config.toml
n_layer = 18
d_model = 512
n_head = 8
n_kv_head = 8
head_dim = 64
d_mlp = 1344
vocab_size = 20680
activation = "swiglu"
norm = "rmsnorm"
norm_place = "peri"
norm_eps = 1e-06
positions = "rope"
rope_base = 297000.0
rope_fraction = 1.0
qk_norm = false
attn_scale = 0.0875
bias = "all"
tie_embeddings = false
parallel_block = false
extras = ["some layers without attention", "local attention windows", "capped logits"]
init = "normal"
init_std_qkv = 0.0158
init_std_o = 0.00263
init_std_up = 0.0158
init_std_down = 0.00163
init_out_by_depth = true
optimizer = "muon_variant"
lr = 0.00186
lr_mult_down = 2.0
beta1 = 0.93
lr_head = 0.00494
grad_clip = 2.0
warmup_steps = 200
schedule = "wsd"
decay_fraction = 0.312
decay_shape = "linear"
final_lr_fraction = 0.05
batch_tokens = 131072
seq_len = 2048
doc_mask = true
train_tokens = 1600000000
steps = 12208
dataset = "wikipedia_en"
Each number is 50 + 12 x the weight over its row's rms, rounded and kept within 0 to 99. Layers, rows and columns count from 0. The size before them is the row's rms in percent of the matrix's.

# layer 6 MLP up, 1344x512, rms 0.121, rows 123-131, columns 0-127
094:62 59 37 37 61 53 41 54 31 28 65 35 37 48 58 55 66 44 64 44 58 60 34 51 41 43 53 57 49 51 52 61 65 41 45 63 52 44 70 45 65 65 54 56 47 64 62 31 70 49 54 49 48 57 41 48 42 49 47 53 25 46 55 62 74 47 40 57 66 60 47 70 57 55 29 41 48 61 31 44 42 58 44 68 44 44 39 54 63 54 57 28 18 53 29 35 36 52 28 45 51 57 53 72 70 35 56 61 51 67 51 50 42 55 59 57 58 58 20 51 49 49 52 62 51 55 51 48
092:51 42 57 41 47 53 22 51 60 19 63 35 30 65 34 47 38 31 60 58 41 53 41 55 50 53 35 31 45 46 31 80 52 36 49 47 62 47 31 61 45 35 40 56 36 39 52 48 35 46 55 56 48 46 61 34 51 48 54 69 54 61 46 30 41 40 58 44 43 66 45 55 61 62 55 54 33 40 53 52 68 54 58 48 44 49 63 39 65 66 32 43 46 67 32 77 37 67 37 75 52 57 29 27 42 34 62 44 67 44 51 53 43 40 44 31 55 42 58 45 38 46 53 60 59 46 65 24
096:39 80 44 68 43 53 22 53 35 66 60 44 59 53 52 40 75 40 52 59 65 26 53 40 62 52 51 43 53 62 20 55 40 36 18 27 52 41 55 51 63 53 52 62 42 50 66 48 47 63 41 46 34 55 27 41 35 57 57 44 28 63 49 47 45 56 33 51 48 49 34 40 58 61 51 56 59 46 49 49 44 52 32 36 52 41 54 47 39 53 36 38 48 51 48 56 67 41 47 58 40 61 55 35 47 56 26 30 50 50 56 57 76 48 43 36 47 43 37 34 53 61 63 42 59 54 44 52
107:66 41 60 32 63 72 53 53 49 29 66 74 32 61 55 64 45 52 49 34 42 43 47 67 56 54 76 64 71 54 31 53 39 65 35 67 43 40 41 66 67 67 46 33 63 33 43 36 57 64 63 37 65 46 43 22 54 66 49 52 57 73 50 53 54 58 54 45 38 54 72 52 45 40 57 40 72 47 55 56 52 41 66 45 45 51 52 44 50 48 27 59 44 59 48 76 43 58 36 64 63 62 46 53 47 50 26 53 46 48 59 39 54 63 39 55 54 67 62 69 41 52 41 72 52 49 51 31
103:57 34 18 35 56 34 71 33 23 36 53 48 41 50 36 68 55 50 31 33 61 45 32 76 47 41 52 37 40 46 53 28 37 59 58 24 60 55 58 69 38 31 32 63 56 53 51 41 56 48 56 57 63 45 62 74 43 34 66 39 53 50 47 70 42 66 51 27 46 61 60 33 38 57 83 38 44 57 64 49 33 46 58 59 71 64 63 43 63 81 46 51 43 72 46 47 38 39 57 57 49 36 14 46 56 80 54 54 59 77 25 49 48 54 54 32 59 50 78 60 41 58 34 60 65 65 54 45
099:58 58 59 23 49 24 42 62 49 13 47 49 32 33 29 41 63 48 68 65 52 44 39 49 47 59 40 27 49 53 67 35 42 58 44 37 44 48 51 26 32 49 50 44 57 65 48 59 68 56 53 46 37 30 53 56 43 63 39 55 78 48 60 56 53 68 49 59 69 69 43 62 44 39 45 49 54 49 37 43 44 49 30 40 46 46 55 32 56 54 72 49 63 43 49 42 45 46 63 50 54 55 63 53 52 77 36 43 65 41 54 60 49 26 30 61 43 39 47 45 33 55 39 61 59 61 51 56
103:27 30 55 65 36 55 50 48 71 44 43 58 47 64 45 58 48 71 58 70 42 38 40 61 33 61 39 48 27 47 71 42 33 64 33 39 67 47 42 56 54 57 41 22 53 65 49 42 42 57 57 75 46 46 42 34 49 65 50 57 63 40 63 45 45 45 58 53 60 45 67 64 34 34 45 36 56 43 55 59 48 42 33 51 45 67 65 48 45 33 47 42 54 60 39 30 64 21 61 47 52 55 67 59 35 54 43 51 49 48 41 47 50 29 60 48 51 53 59 27 43 50 46 43 59 46 71 55
104:37 66 59 46 59 55 60 40 54 46 58 48 55 42 68 45 46 37 51 58 41 68 47 33 34 64 47 40 71 56 56 71 38 39 29 44 63 62 67 66 38 60 57 63 37 53 39 60 52 52 42 34 56 65 46 46 63 50 53 51 29 56 54 45 44 72 56 31 45 50 53 48 58 57 68 56 50 45 53 43 36 48 53 61 51 61 48 48 62 63 60 37 18 55 49 31 74 64 58 58 61 73 41 62 76 56 36 60 38 61 44 71 56 62 66 51 48 45 55 66 70 61 41 45 64 50 71 40
096:35 63 40 54 32 61 58 40 53 70 44 54 43 87 61 55 33 56 49 61 61 43 55 55 55 62 25 38 53 35 54 67 43 44 78 56 60 68 73 72 69 47 41 60 57 47 58 54 42 70 48 33 57 59 65 35 42 67 48 54 51 66 42 52 59 46 44 44 54 64 44 60 33 27 48 61 45 72 46 37 61 31 30 68 56 43 51 49 46 69 65 51 57 56 33 59 36 43 41 35 30 59 35 62 59 33 52 43 33 55 56 67 35 39 57 85 50 61 47 50 23 59 63 30 75 54 46 64
# layer 6 MLP down (transposed), 1344x512, rms 0.227, rows 123-131, columns 0-127
096:65 56 38 42 71 60 26 30 44 40 42 61 45 54 59 61 44 66 58 52 49 53 61 39 79 63 44 51 55 25 35 43 64 82 56 63 50 59 57 39 35 55 57 43 62 71 48 48 51 39 52 43 57 66 57 45 39 38 44 37 37 41 59 48 60 35 71 49 63 38 36 57 27 44 43 54 71 45 48 36 36 55 38 45 63 46 32 53 48 59 43 55 45 62 43 33 52 40 30 48 31 53 54 58 66 52 47 60 39 47 67 32 53 60 61 53 28 34 70 71 52 45 59 67 56 40 32 48
093:48 38 48 70 60 56 32 67 66 33 67 45 40 42 62 70 26 61 38 58 37 57 51 57 47 79 57 38 58 50 51 67 44 60 62 54 49 58 54 46 53 64 68 58 36 68 48 59 43 47 46 51 48 50 42 58 62 64 40 49 61 33 57 42 54 54 59 29 36 41 46 63 52 45 63 40 56 39 70 62 48 44 53 53 55 41 60 33 48 64 38 49 47 87 46 62 42 30 30 31 46 48 34 39 50 44 52 36 40 40 68 53 40 20 66 40 62 59 53 77 62 53 52 44 44 49 49 59
095:53 47 48 35 42 44 43 48 59 43 44 53 67 61 59 44 71 39 42 71 34 35 49 53 55 63 54 46 45 30 55 29 48 48 40 52 36 52 49 27 55 35 41 58 64 69 44 64 33 73 74 61 54 31 61 55 39 75 40 62 58 58 53 53 73 52 55 41 62 50 46 39 55 29 34 57 69 59 54 56 44 43 34 55 39 38 47 39 64 49 50 41 31 51 52 59 57 48 27 60 39 56 61 64 56 63 46 51 50 57 54 68 42 45 49 65 33 57 53 47 63 63 42 45 64 50 49 48
105:64 66 79 56 52 45 66 42 45 45 70 41 61 57 50 70 44 57 61 50 54 73 44 67 54 43 42 48 64 59 71 57 37 68 43 30 42 49 55 41 34 55 35 60 51 49 49 33 52 32 43 60 61 47 61 35 37 36 77 55 77 46 48 41 47 35 80 42 51 59 50 56 55 59 54 52 58 37 68 35 31 63 64 42 54 36 70 48 54 35 28 30 60 58 34 56 42 74 52 42 43 45 37 55 50 53 38 42 35 53 62 32 35 53 38 44 53 69 44 36 44 57 48 66 58 50 61 56
100:54 49 46 64 45 46 50 14 41 36 48 51 32 78 52 38 51 66 47 50 29 58 55 42 61 30 58 50 47 64 41 49 36 25 65 47 59 60 30 59 46 62 42 38 38 72 50 43 39 49 64 46 54 51 64 42 57 48 47 71 76 48 38 63 29 51 47 39 61 64 46 34 69 39 76 53 32 55 56 52 45 59 49 62 65 58 48 57 44 46 59 48 44 31 43 31 40 43 52 51 74 51 60 47 30 47 58 47 47 50 60 58 59 45 41 57 41 57 44 34 27 60 63 87 61 74 64 47
098:54 56 54 43 42 53 53 63 53 55 53 53 55 67 32 41 55 55 35 47 38 38 49 44 55 47 49 50 55 53 52 58 60 47 64 48 41 69 23 55 19 57 69 29 65 42 43 54 41 32 51 31 65 58 67 73 65 50 65 58 50 28 42 44 52 37 53 49 56 67 45 72 71 49 40 40 46 31 47 42 52 50 49 37 37 54 67 46 44 50 62 74 53 45 50 46 63 63 41 18 56 45 52 52 37 68 35 50 32 49 47 48 62 54 28 52 51 66 57 49 50 53 21 52 69 56 43 57
101:34 55 58 58 58 46 60 53 54 41 60 62 44 20 59 52 59 51 57 50 68 38 65 59 31 52 44 28 33 66 49 43 38 57 51 62 67 36 38 46 49 64 55 50 41 43 66 38 50 55 63 50 45 74 56 49 33 42 36 46 71 44 64 49 46 63 35 52 41 63 47 61 32 46 59 49 32 41 56 57 69 54 37 74 51 59 50 66 34 53 40 45 64 59 64 48 61 22 46 55 34 49 43 52 61 24 52 56 43 41 68 58 73 38 42 61 35 42 43 49 42 41 74 56 62 64 60 58
103:43 68 48 60 35 68 53 43 57 56 47 53 33 44 49 44 58 25 75 66 54 46 23 50 48 72 60 59 60 65 44 49 46 60 41 55 72 61 36 48 52 51 42 64 42 67 33 59 46 53 60 39 44 30 34 55 45 47 36 65 41 64 50 40 53 62 48 64 50 47 34 53 58 49 75 61 75 47 47 58 44 50 50 48 59 56 40 25 59 62 43 25 48 46 58 53 72 86 61 47 51 77 25 27 50 60 38 57 41 38 31 63 44 54 63 33 35 30 49 59 52 66 49 49 33 41 55 25
097:33 34 30 67 40 74 59 54 37 49 36 46 34 54 59 54 53 63 47 46 29 49 71 67 49 50 52 27 33 54 55 28 31 53 70 55 66 65 51 46 58 31 53 44 83 51 24 66 55 58 50 68 38 36 57 27 66 48 48 49 75 32 56 67 49 37 66 31 54 54 53 45 47 42 52 66 48 55 52 35 41 25 48 44 28 54 54 55 48 34 51 39 54 54 48 45 44 37 34 55 52 39 37 56 83 32 78 38 36 70 56 56 73 42 59 66 63 52 49 63 63 40 50 40 47 70 49 53
# layer 6 MLP gate, 1344x512, rms 0.112, rows 124-131, columns 0-127
096:52 51 43 36 45 38 49 40 56 45 48 48 60 44 55 43 52 31 73 37 65 54 29 62 46 52 30 36 76 44 35 49 58 23 35 47 42 42 49 64 60 53 52 42 61 36 61 71 32 34 35 34 41 56 36 63 34 30 45 61 26 71 41 53 61 50 45 56 49 56 52 48 67 41 59 58 44 63 57 57 41 68 58 68 26 35 50 68 69 53 41 54 40 51 33 50 34 47 11 34 60 36 66 53 41 43 41 35 44 34 57 53 35 48 32 51 48 29 60 28 60 31 50 61 64 59 55 59
092:61 50 82 51 47 51 49 58 52 41 58 39 24 29 52 56 56 34 42 64 60 47 57 66 51 39 43 55 37 45 56 69 72 58 46 58 60 47 71 59 37 45 62 53 29 33 46 44 26 43 45 47 76 31 45 36 88 58 73 50 53 44 79 80 67 66 55 48 42 50 62 53 36 53 61 48 49 48 62 55 39 70 73 51 58 51 57 61 41 51 40 52 56 32 63 46 56 55 70 75 70 29 51 44 47 41 75 33 50 48 68 44 51 47 34 63 58 47 53 42 36 57 61 44 47 49 47 44
087:55 55 42 48 48 61 69 32 39 46 39 54 51 58 53 51 43 65 66 47 42 57 58 67 48 19 42 54 34 45 42 49 57 57 64 52 60 52 53 41 42 61 68 49 45 53 39 59 52 40 50 42 67 45 64 45 48 39 49 39 52 65 45 52 45 50 66 51 33 56 35 68 52 39 35 42 35 49 55 48 51 48 44 43 54 50 52 32 55 54 48 56 37 36 50 62 68 49 52 43 35 48 43 32 40 49 37 53 43 54 39 31 44 67 46 41 43 49 43 36 28 50 61 63 52 41 51 57
098:31 48 54 32 51 59 45 63 61 52 51 42 51 67 48 53 52 64 51 50 28 62 47 46 40 49 77 74 33 70 28 57 63 59 75 56 52 37 74 56 59 45 58 38 37 50 44 45 50 26 17 49 63 62 39 41 73 45 51 46 65 57 42 50 61 50 53 43 63 53 45 61 40 47 61 58 48 36 45 50 60 31 65 46 61 66 39 54 47 55 50 50 56 56 58 58 45 82 47 57 67 35 54 53 59 52 59 44 70 66 25 42 60 50 51 49 42 65 60 44 52 51 61 60 61 52 50 52
102:70 50 34 45 41 48 65 52 57 37 51 55 54 45 36 33 40 73 48 48 69 49 46 49 26 68 38 19 29 40 54 63 29 49 65 59 46 53 47 44 53 47 45 48 41 66 31 49 63 58 46 59 42 52 64 53 36 72 36 53 53 61 47 41 29 62 46 49 70 29 72 65 24 29 69 37 33 56 57 71 51 53 46 50 64 41 47 41 40 54 65 47 37 62 58 56 25 55 21 41 54 49 63 69 47 25 60 53 54 35 37 36 60 28 42 52 39 43 44 51 55 44 40 54 36 28 51 46
098:44 49 30 50 40 48 55 43 54 42 57 52 35 50 46 54 49 40 60 54 67 51 51 60 63 69 59 51 45 51 52 42 66 63 58 47 57 40 65 60 70 51 59 50 35 56 49 38 61 55 30 61 60 73 57 49 25 65 45 62 64 37 57 54 44 56 69 55 40 51 52 42 26 51 43 43 44 50 59 43 43 41 23 86 53 67 56 68 46 54 62 26 64 57 27 31 45 40 52 51 54 56 49 40 57 30 55 50 27 52 47 41 64 46 63 42 34 46 56 21 28 49 37 47 53 50 50 48
101:57 35 54 57 67 48 53 42 38 57 62 46 74 49 54 41 57 56 51 26 57 42 38 58 54 43 56 45 35 39 48 47 50 62 62 57 52 51 46 48 58 25 73 41 45 53 42 73 48 68 68 45 58 54 57 42 46 39 24 53 41 53 55 74 64 69 73 52 52 72 68 55 36 64 56 59 37 46 55 42 72 43 50 46 49 60 40 60 44 39 66 67 59 69 35 22 52 47 49 36 41 35 60 84 72 44 45 51 54 47 58 67 42 56 41 64 52 60 47 39 39 30 65 60 36 68 43 56
103:51 36 53 53 56 50 41 41 42 56 28 68 32 64 45 66 60 48 53 48 60 57 54 65 54 51 34 48 42 37 60 45 41 57 28 56 59 64 30 37 62 65 55 27 44 53 60 56 39 46 48 50 39 36 34 40 41 62 80 50 58 40 34 59 21 38 52 39 39 51 52 76 47 50 24 43 59 45 73 46 39 76 55 50 33 40 41 47 33 43 58 45 43 41 73 43 55 55 37 63 64 36 36 69 53 47 43 44 53 33 39 60 73 58 55 52 47 55 35 63 44 41 53 64 40 56 45 58